config = dict(
    activation='tanh_gelu',
    norm_place='pre',
    positions='rope',
    rope_fraction=1.0,
    beta1=0.95,
    beta2=0.99,
    weight_decay=0.035,
    lr_head=0.0119,
    warmup_steps=243,
    steps=10547,
)
Each number is 128 + 32 x the weight over the matrix's rms, rounded and kept within 0 to 255. Layers, rows and columns count from 0. Numbers have three digits each.

# layer 19 attention query, 128x128, rms 0.161, rows 0-31, columns 0-63
122134132125126137122110126131099138126144130125139145109149129115116148149117126149124118133105113121140118148135139127147146135138131137144123131101138113121129127119116125103131113143132138
124148122118141122135125115121135135129141133142143120120135140132131115123124136126135134134114121106132144128123139107132119133120127137131122117119119115126116113124132124125123132133120124
157202110117122125117133111099155101130101135164143117114127156093140093096136157100144134136130135094140166127128153094152140132096101134153156109127070092145144119117123155142102131181148136
138168125103085118089140123059136117134130113143133118119146133092146083092127127092132104129113155128155158145176141115143143133120130137186139134091095138121132124114111150161072147166163119
136089151138152119118103107188116127110147153128141146143095138147100153185138126141118113131172084118088113099119118128123135119150151109096112117154130133145145145182172101127159140094103129
135087159130122136180112148144149165095128109087107144126136141150129158161144081126129146130126115135070077141118117160126106098115141122133103133118127174140110130176157068118164129103104100
098071143147152168200114130240100159118153124136179161151111154136099161206154109110119121114161064113095106117083133137054099109145098060055096113184182141179118134151197088074210153063104139
099139133130136150141120133142139174112152147156118151138088073166097106137134103147109137114156140168090103195132118171154138116105111147117147106133142132132112127159145105124163130101077120
152080183127168133151163125139096138130139201121165143172147074134131145090177127107085021071157178186159098129102167126130104144233099123160080121127170148087147129108113130118149118105118131
101093123096132058122107082062101182105139143043053166146124177144158118045160125147122133164086200105153173145114119035128106199085136140184117139154150063068185002084094164122081136152166129
075180162111105158032130073170133054070090098159154114070143127105069113192136180099124163174145174099127097119148091132052090102110169144159116107159128101160080172116147116109104113108088154
143106109098089176145065159215113187140143118101152177117101070160187137191104137134098108135156169052078134091130138112171136101114168153158158070185131151080155157138087145145103134081115134
111181074213078084175144127178153170151164152130104160164101082093128143156093117153104095032096088123214178103136104211122141079187145115086086116114122255125134137189144085123201151106086162
089128102107156149135118118138125085085153144044144062188082177170086064089157124144121147167121142137159121104127143052120065161097033109071135123194130186176147126132156146187122122139036104
094059052155126155099060139159055086133077163086117142124112136177122147172089129089144151098121094099173092154155053138136126149148093144119145164102152172190072080071148121138184156105116113
136081141088061188135224121169078185097106068152133152171115156145133109110178095183164103054099183045100096178119117114119045097194123090070127194113147138135166166122182168083082136097163101
108110138137117135131116115123122140126133131126124142116117125137112129151115100130120107128126113145125129122130120153100139135124130120094123135131137121128131121133133136117140130122133120
134120132131125137135128114151138144121120124107142126127122124129124137139152134134127135129143110151122132134127132139112135124149145114132130134136135123128130133135141107149128133116123129
135119137130147166144106108161112132118114135115115120105169109138127157146131134129107147126154108144126146102122127136115114121140120125137119131125148134108119143126118088112184148116119117
136160109109169113142117135109147139141124109133122143096156145138128118128127153126141178131108142097129135114116140112134149134092108137119143123137140130155116122101105125117127133147121135
106119151165125130128102108118137116130135106084110131107123157164125117141139098134150153125152131137091156097153113151129110114140150133111127114138116134152111141126128123125140131107125149
137134126127117174138158124116123133105116143106137080139125090131101157068152105127170108102123147133147171146138126124129109140168156143128149121153084102099108162114089126124106115129140114
139080107127130172105138159143103096121132135151124130123114116134141112125137090133133113138138147136136102169145147128156148106129112107148149133133101143113137110127109151152113109125113112
121101127141143132117164109134125161154107094091134141207166172126151091085120154166125094121087108106129110115082128122052109120125147141117115144109127112108112158074109173092140133105162150
213081110083175144146113102113198122163147115167102123101104181102174172144109124159158105132192084116150135111106071098169175092151153099155171138124108147146119102114170173101120166165112128
159156109153159124072098086127096141093159184135033110126172081132148110081163177067088129139127142219153119181181120103111141165189081152198092126136128134143120076138108073152162205087144114
156165209155119036117102114135147112145118135110124140102155106091126209151097082145159082137115119109182172133100109108144128115133142101161148177140131151090187073114196085171111168122095132
097121136144131112145157111115158164144162152153143071161137152129094099084124128162078109116139144113204187157172119222142124150134140131131141133051138181156063143117117158113158134094103111
069076031129178116159186145086084144130161121176138143133102038165193104122117108102195116118085088143207193130158149143127105147083140200100139138096201161133130138126048094078167110148106118
117098151071122146177093145161130129114177109130052163158109113184133134148192100112090136158119122164079099172111118108134123114140078060047107153219104204142173087169125126133105173151152108
105146161097218155111109110118122174126125130037192118145096104148081077091151050124145103112102088109189206117146141113071162206147181112161129109097150125138159075153066131175113145136148063
048087161127120169103142130158121139130037183133136112179101100214072105135115103174066143086162129131048173098190151124096140127117102166101094135125148088129118133141115174178132167138193153
# layer 19 attention key, 128x128, rms 0.161, rows 0-31, columns 0-63
129156125119182119131115142080108146111112158132145076097117141104117128111125130099116114125143073109104141147163081151133163110127181126141107124099101064088147148156111130141129138137168099
171175125139180147138108189073130137123106153106117095122132096103149154161153130111139109122173045076121129147187098152140161125133139157144112133090118100113134139120148127131118123124152094
148110143102163130164131142134117161157109113138137149112105143125121127132129138114146140131128127089116129134142156152126137105130133151116132100110117109139125158098113143122129127158146126
109108112082156132138138149103132129156089112132131124113107136134112099108118155118126149128130108089124133112150112124116129125105109159118141113104133094133118136110130131109122113141146113
150111159107095104108123084157136139118155122130117155118148118113083114139150119129119128118140123168088125168147122110134148106120089102101123126166156169127114127145103158134137148132128151
148162128130099109119122092124130109129140146125139091124140132122105118128142122110105115114103105116073107105161115088113122146135133162129128148103131133098106143114125150155142156141129125
130103115146127101167133120176139160164174118156124149148147139132162145148134127146122112125167153164132111120090098113124116093150125085111143118164164150142146115154176112099158143119128156
133123131140151116064132104163111114092133177140153134099084141069105175174196130114101066108144097152105069154093119121178142154097129136166141121163141159086114086148141076141138148116098139
107159142135174114145153144151053160115153148142147149160179051114149131108173155096103127100125175157160129110120101112122110133166128076146067113139146165100139160129017045082155120090125115
170159101033157135136149122080183222131093081089162124144137163155142083051117121136117113131074118131159132150162163127172157212068124152177147119108143031107167121111100118145110131189176109
170154117076069148056114134160116031088094042120140141093074167112071094186175141093100172125144124099067111082154100101133091116166137119170137152146126134176091127127142142112108074085142144
147156142147048056213075165196165150081153071059090153136101113073185203108103127100114196124113138025059126076121130115134126135115159112156182118156130122113131179119169124137126131104097120
142127181177203125139108131170142131118119169134149133110124106073101115156118158103123110116100106149158146088139110193103172109167214093131091116112212119029130158149105116163146070109121178
105074122119226189116119123136126084034111159024120125138102151129112121130184077167113132111079141120194097095078133104083122144089069131114124177115113153166134142096139130108118132095140088
082039063141090138075076116208079146108047161098121077132165154151106092096050155108099154119158132146113119159157127164120076169137103109174129136097164132235079131084139148184173193085140135
142071139108056162138197135191197198112094107148156189184090102157130102061164121122132129091079195115064098182140135197086096113165104056109130114091101094167131187154104185084142153103159128
096119141112104123151123127159156122143121120138151135084110114130101106155155128158135160144101139142081123154122128182130160112089108165135140117114110155148093108144166105114154129103110137
122077142079087140080144061204120115149138108131118146156109115131134079105114154137141133116106189145098100091067144066118126118114101104091124127171123110117125149124066164111134130119152113
098111136147122137096149123142135127128130110117126112124107141129145121125131105126139130132157155152148121117113134133115146107106101106108128123156123159139134113123124118106130130114126137
113142132149145136120124135137129110116104127131122112105110121122122112118152140126154121128113133125138135123136098164150130122118142132128094124125117133122116132105120135133138129119120134
162088141082097132148089132126120091108146109144129150142109137146131150147124105162118134143153176107114142156097128112114139096105105089137167128123130124156114145132129147141124122130114144
169112112114101125127132127094149075101173114117132161125118135141147105087119142137162158132126169117081134112138150086091118115101094132114115142137107115129145124129132125159113091141138104
138119117119132118131117162149131112123124128122151123096118150147101128156109137142139100134146118080137123134119114123112134095130128165106140130120137114144123147100153124097129113118130117
159163096142184136134150118109136144134121189131112137148114073131131092098127152119141123115134065110122140129140082097125118121121135172102124136114103065091129144139116129090136095139132090
182124097123191130098115141116195119192149162172146069095105156105171156183142130086160014123147046136153119135160120118187143101153141146120122120095106088084085142164186106179119131164127148
064162112137168124124077124057120114152154172110038100105144140208124085054105130100093160124097132203182199081146135109077115205127126161151101148132129162173129029093101115153120151148128111
130111172128125101118093111130130097156131161118221116129145144163133162110110127133119062114113126166129095130107114147130090174110139121143092140155170111058138163147185066205122110152125128
126094116153099132124198061114178128158178129136119159148086147069115116122101092151091028138042209164216137138114121178113136147139142160156131111137126132084106142072167163078154113103078122
101067048085178144113139177053116102082116191127158101120101080133149079115116156094137082107100081123160130155180156114184195123125132109112136126095177177118133090155000083110130123137134107
082107100117167106176119110097168117121117107078057146157132152111150132119199061096118188127155120141088113209136184155106097205129073056148156148145129135169147106090163155175130118090107116
106109144138175102154191164103090209132166130070128103192101094170134087039192061158146108141081110144243195094131146112083156161090092166132144118103088165111145094153119079102140134153131070
090117134203117097145181140104180133171078132124093123200059094156163137074142162143103137132152151131086158129127150183106105107121098124088111116130127054094105143023145163120162154114144134
# layer 19 attention value, 128x128, rms 0.124, rows 0-17, columns 0-63
070173048105180134103099110097176124072150111091116162151087136133083129132157142104110127151086130121103145112189095096180134126115093122103192095137130148163133158107147160093158144138121220
172103148146164145147107121166104139135104111095127103075069106079125131160150106142138107117085152160114185137167126133099137128113111139148105140113148043065145142090152106096156116167131106
121146197126091096072148092100086112107112142121131087129137190155110120142164136115127177128151128159113085096119142150148210109136072012164112148130091161113116100140167126157164095164138113
088083154167064067147139142120102120148112125121126132138095167187128160150090138146073087116185113115102113126106112150128120143153122171137064156103118147099078101179174218122137086128140169
118103196107082185079126109128064112181173074101209201153140102079152128161132124140188124112163100104146075143053146207115091082182166115137029131100110182129132082151097114082128107138146139
092148122146118113072166184132107090124139110154093095122103114140164121128149170081090152109113119126095191104138134131106149128104097178041027119141140148100061166123137118075129136127155137
184144134091195142134123130111139138079109124095111112100185114095113104130131108101147105150114182153148167156052081096151061156186079070193178117113134141186164142117151080121140103138117130
132083181117189178151108134185123147076155157174105103168100187107118109121129107157099123108107155092095174112167115119100000107091134136125056154144162136153115114141070130168098150069142144
127146115149126122106122033159126142110160137170046142122105141137154106090180121101134171144085112192131124155117096120195206122184105070150138129132116105190123160117152139116113156124108109
137046076137150178135097077148087180100101053163126109180187174094141149113136096155075071123174117135126115143142135168098114145172175142176103122105179096087114126035085097068130122118134153
152166149130148168133142142151145088091143143132121154110117064135105103122114139166063047112098100107145096110130173123163112111127081066057063173141109096158140141128125199108135144107106186
119042145131171137120135123134127097164102105108096064119152241081139123096133137085076085124199148127166133059107157128149078180103137066099118146113123151101159141098180093135126121126134120
164100138159139157114137090139134160129118127099154151133164128069131172121138135203183087109121148104152115138140088147138124103108154102149178165131140125136136109097126110134113097155135103
160140160075054112168151090164226113122089089121115145118173147102107140149108128135156069148149110150190043171138155157170134132184102146142153167160083141141144107192156062187134119131092068
130105139147075161134169154162224126071120129148139155105052105080133142158169152115185156115056158151143172128159116100145127156069141213130160138110134163090067162145146113098134092130168139
245155062144147191151123127114173110079095133115168110111100108099111124086138120048106178144141104165167148057146194092172124155163154029134133113122106118136111115111190145084158186151123157
150201161107143157089117163089144115099137168136177152197118173112119069146085120152129185153104161125082106123181142078191098088146115077101182112145139097160188072099136088118137173156107165
140169159069169098150109128160108145108132143132145065094086185104069068121126097076081137154117133149097143132097114102171115110117103049119115128131135121143167086192101187157157154118083192
# layer 19 attention output (transposed), 128x128, rms 0.131, rows 0-17, columns 0-63
167056133130115070099169175152119178147127174118190102137156112085208127043080074077076125061078113155159079137120144149129205102152188123161121114099098156061108202164104156121118153164094030
116166139106078099155125110115166133097164185153127109103220097091076131121130189135135111150166162193122111105113117096150110148113120128139116124152093103086139126145108097149048085123067181
133161173173137179145104143118168167116141079081083181159120129127182136152131111121151167215090141039145151132068144173155125121125123142083146152116120138173138135101100096092149172051143162
138137162120151152095099126078143060139142100159093115148153162101187114044178166185164140198109150105122173121108147105063106158194086131075130118178102058160131140096119141130086110166226130
095143078142193176149107081083115124112085141134075090131062144150103135126141085175171128134134183141193179177135080062147113105123074150120112109123129132176173080121128118149173106096124132
116090146061145133150108126148103163045141104134123142093148108150140128134142109080133164022140146146044119112081138098140100168124110142117178161129127114121106124082162102094163116120214092
087111145126076144124136092160134090193205144132070130176125122092141161189067108169118169199151061096159077113183135138155108079125158073143040145103069117042156158130114144129138122109144113
089099169185181158117198131111050094133079102129139129050114090144103135173160221154081113149147163162201146135068138148146149206113125104068157150140187061169110121156173068113141089132168093
137110126128181140120125099089200153184213110103168112129143134133145121178138126107125098120135079125102149163174113197174128108057162110111114180095086171056089144148114102079220114067141123
100116116110126111152134116102118146199138193127133101139125111134092148042162156137120091120119149141107116153107036127125092119142135114126134128119087056140166160166143152114102057151094147
162122110101144139126123125073057143132145114071163087103133149129113122096135142169182153090170182126203192078086204147121171181093061211082147082162166124100058115028110037117127126126085118
123119102122027114101109125150108063139121172159138106143116094114162119096110110096114130227125139056151116158109122145075122089150066177103149152113142098163126194066100101125183148098155142
143138121162167171099124092101130129196116164142097135124102129099091118137118124095157149212096167192117110134159109136136129139141081135072084102121094117135131150177123111168115125107127203
136168155156178148112047088102112062156145201142102131187106154178100130149126129177125126226114130066115157081153094101148123062088151140172055128186144177150086099077103120091161106128164178
110130177127195180139124098111122154063112135138109180129131073154126099149117163099133132065154145240032085163144040084122105104147145143113064114148147122127117114151163117084043150167175105
089139115102077038124112155128217206150168162146095134119144081188187140136069136081096084077121163039146138162148119192175210120099075163211075140123123213148087140121130129149052103184083091
078086127146143140157227139177177190127168097125183111092064137110187098148119146120103108058095139067219095160056101158142209098103134103099135151136139151133084117179102156132064031137095113
141118123145090114106185159117131106123135094098147132161163111122167152128144190193124146124114111062225138102115163123131167133092141163171139171107132165094144185048101074133105111095043085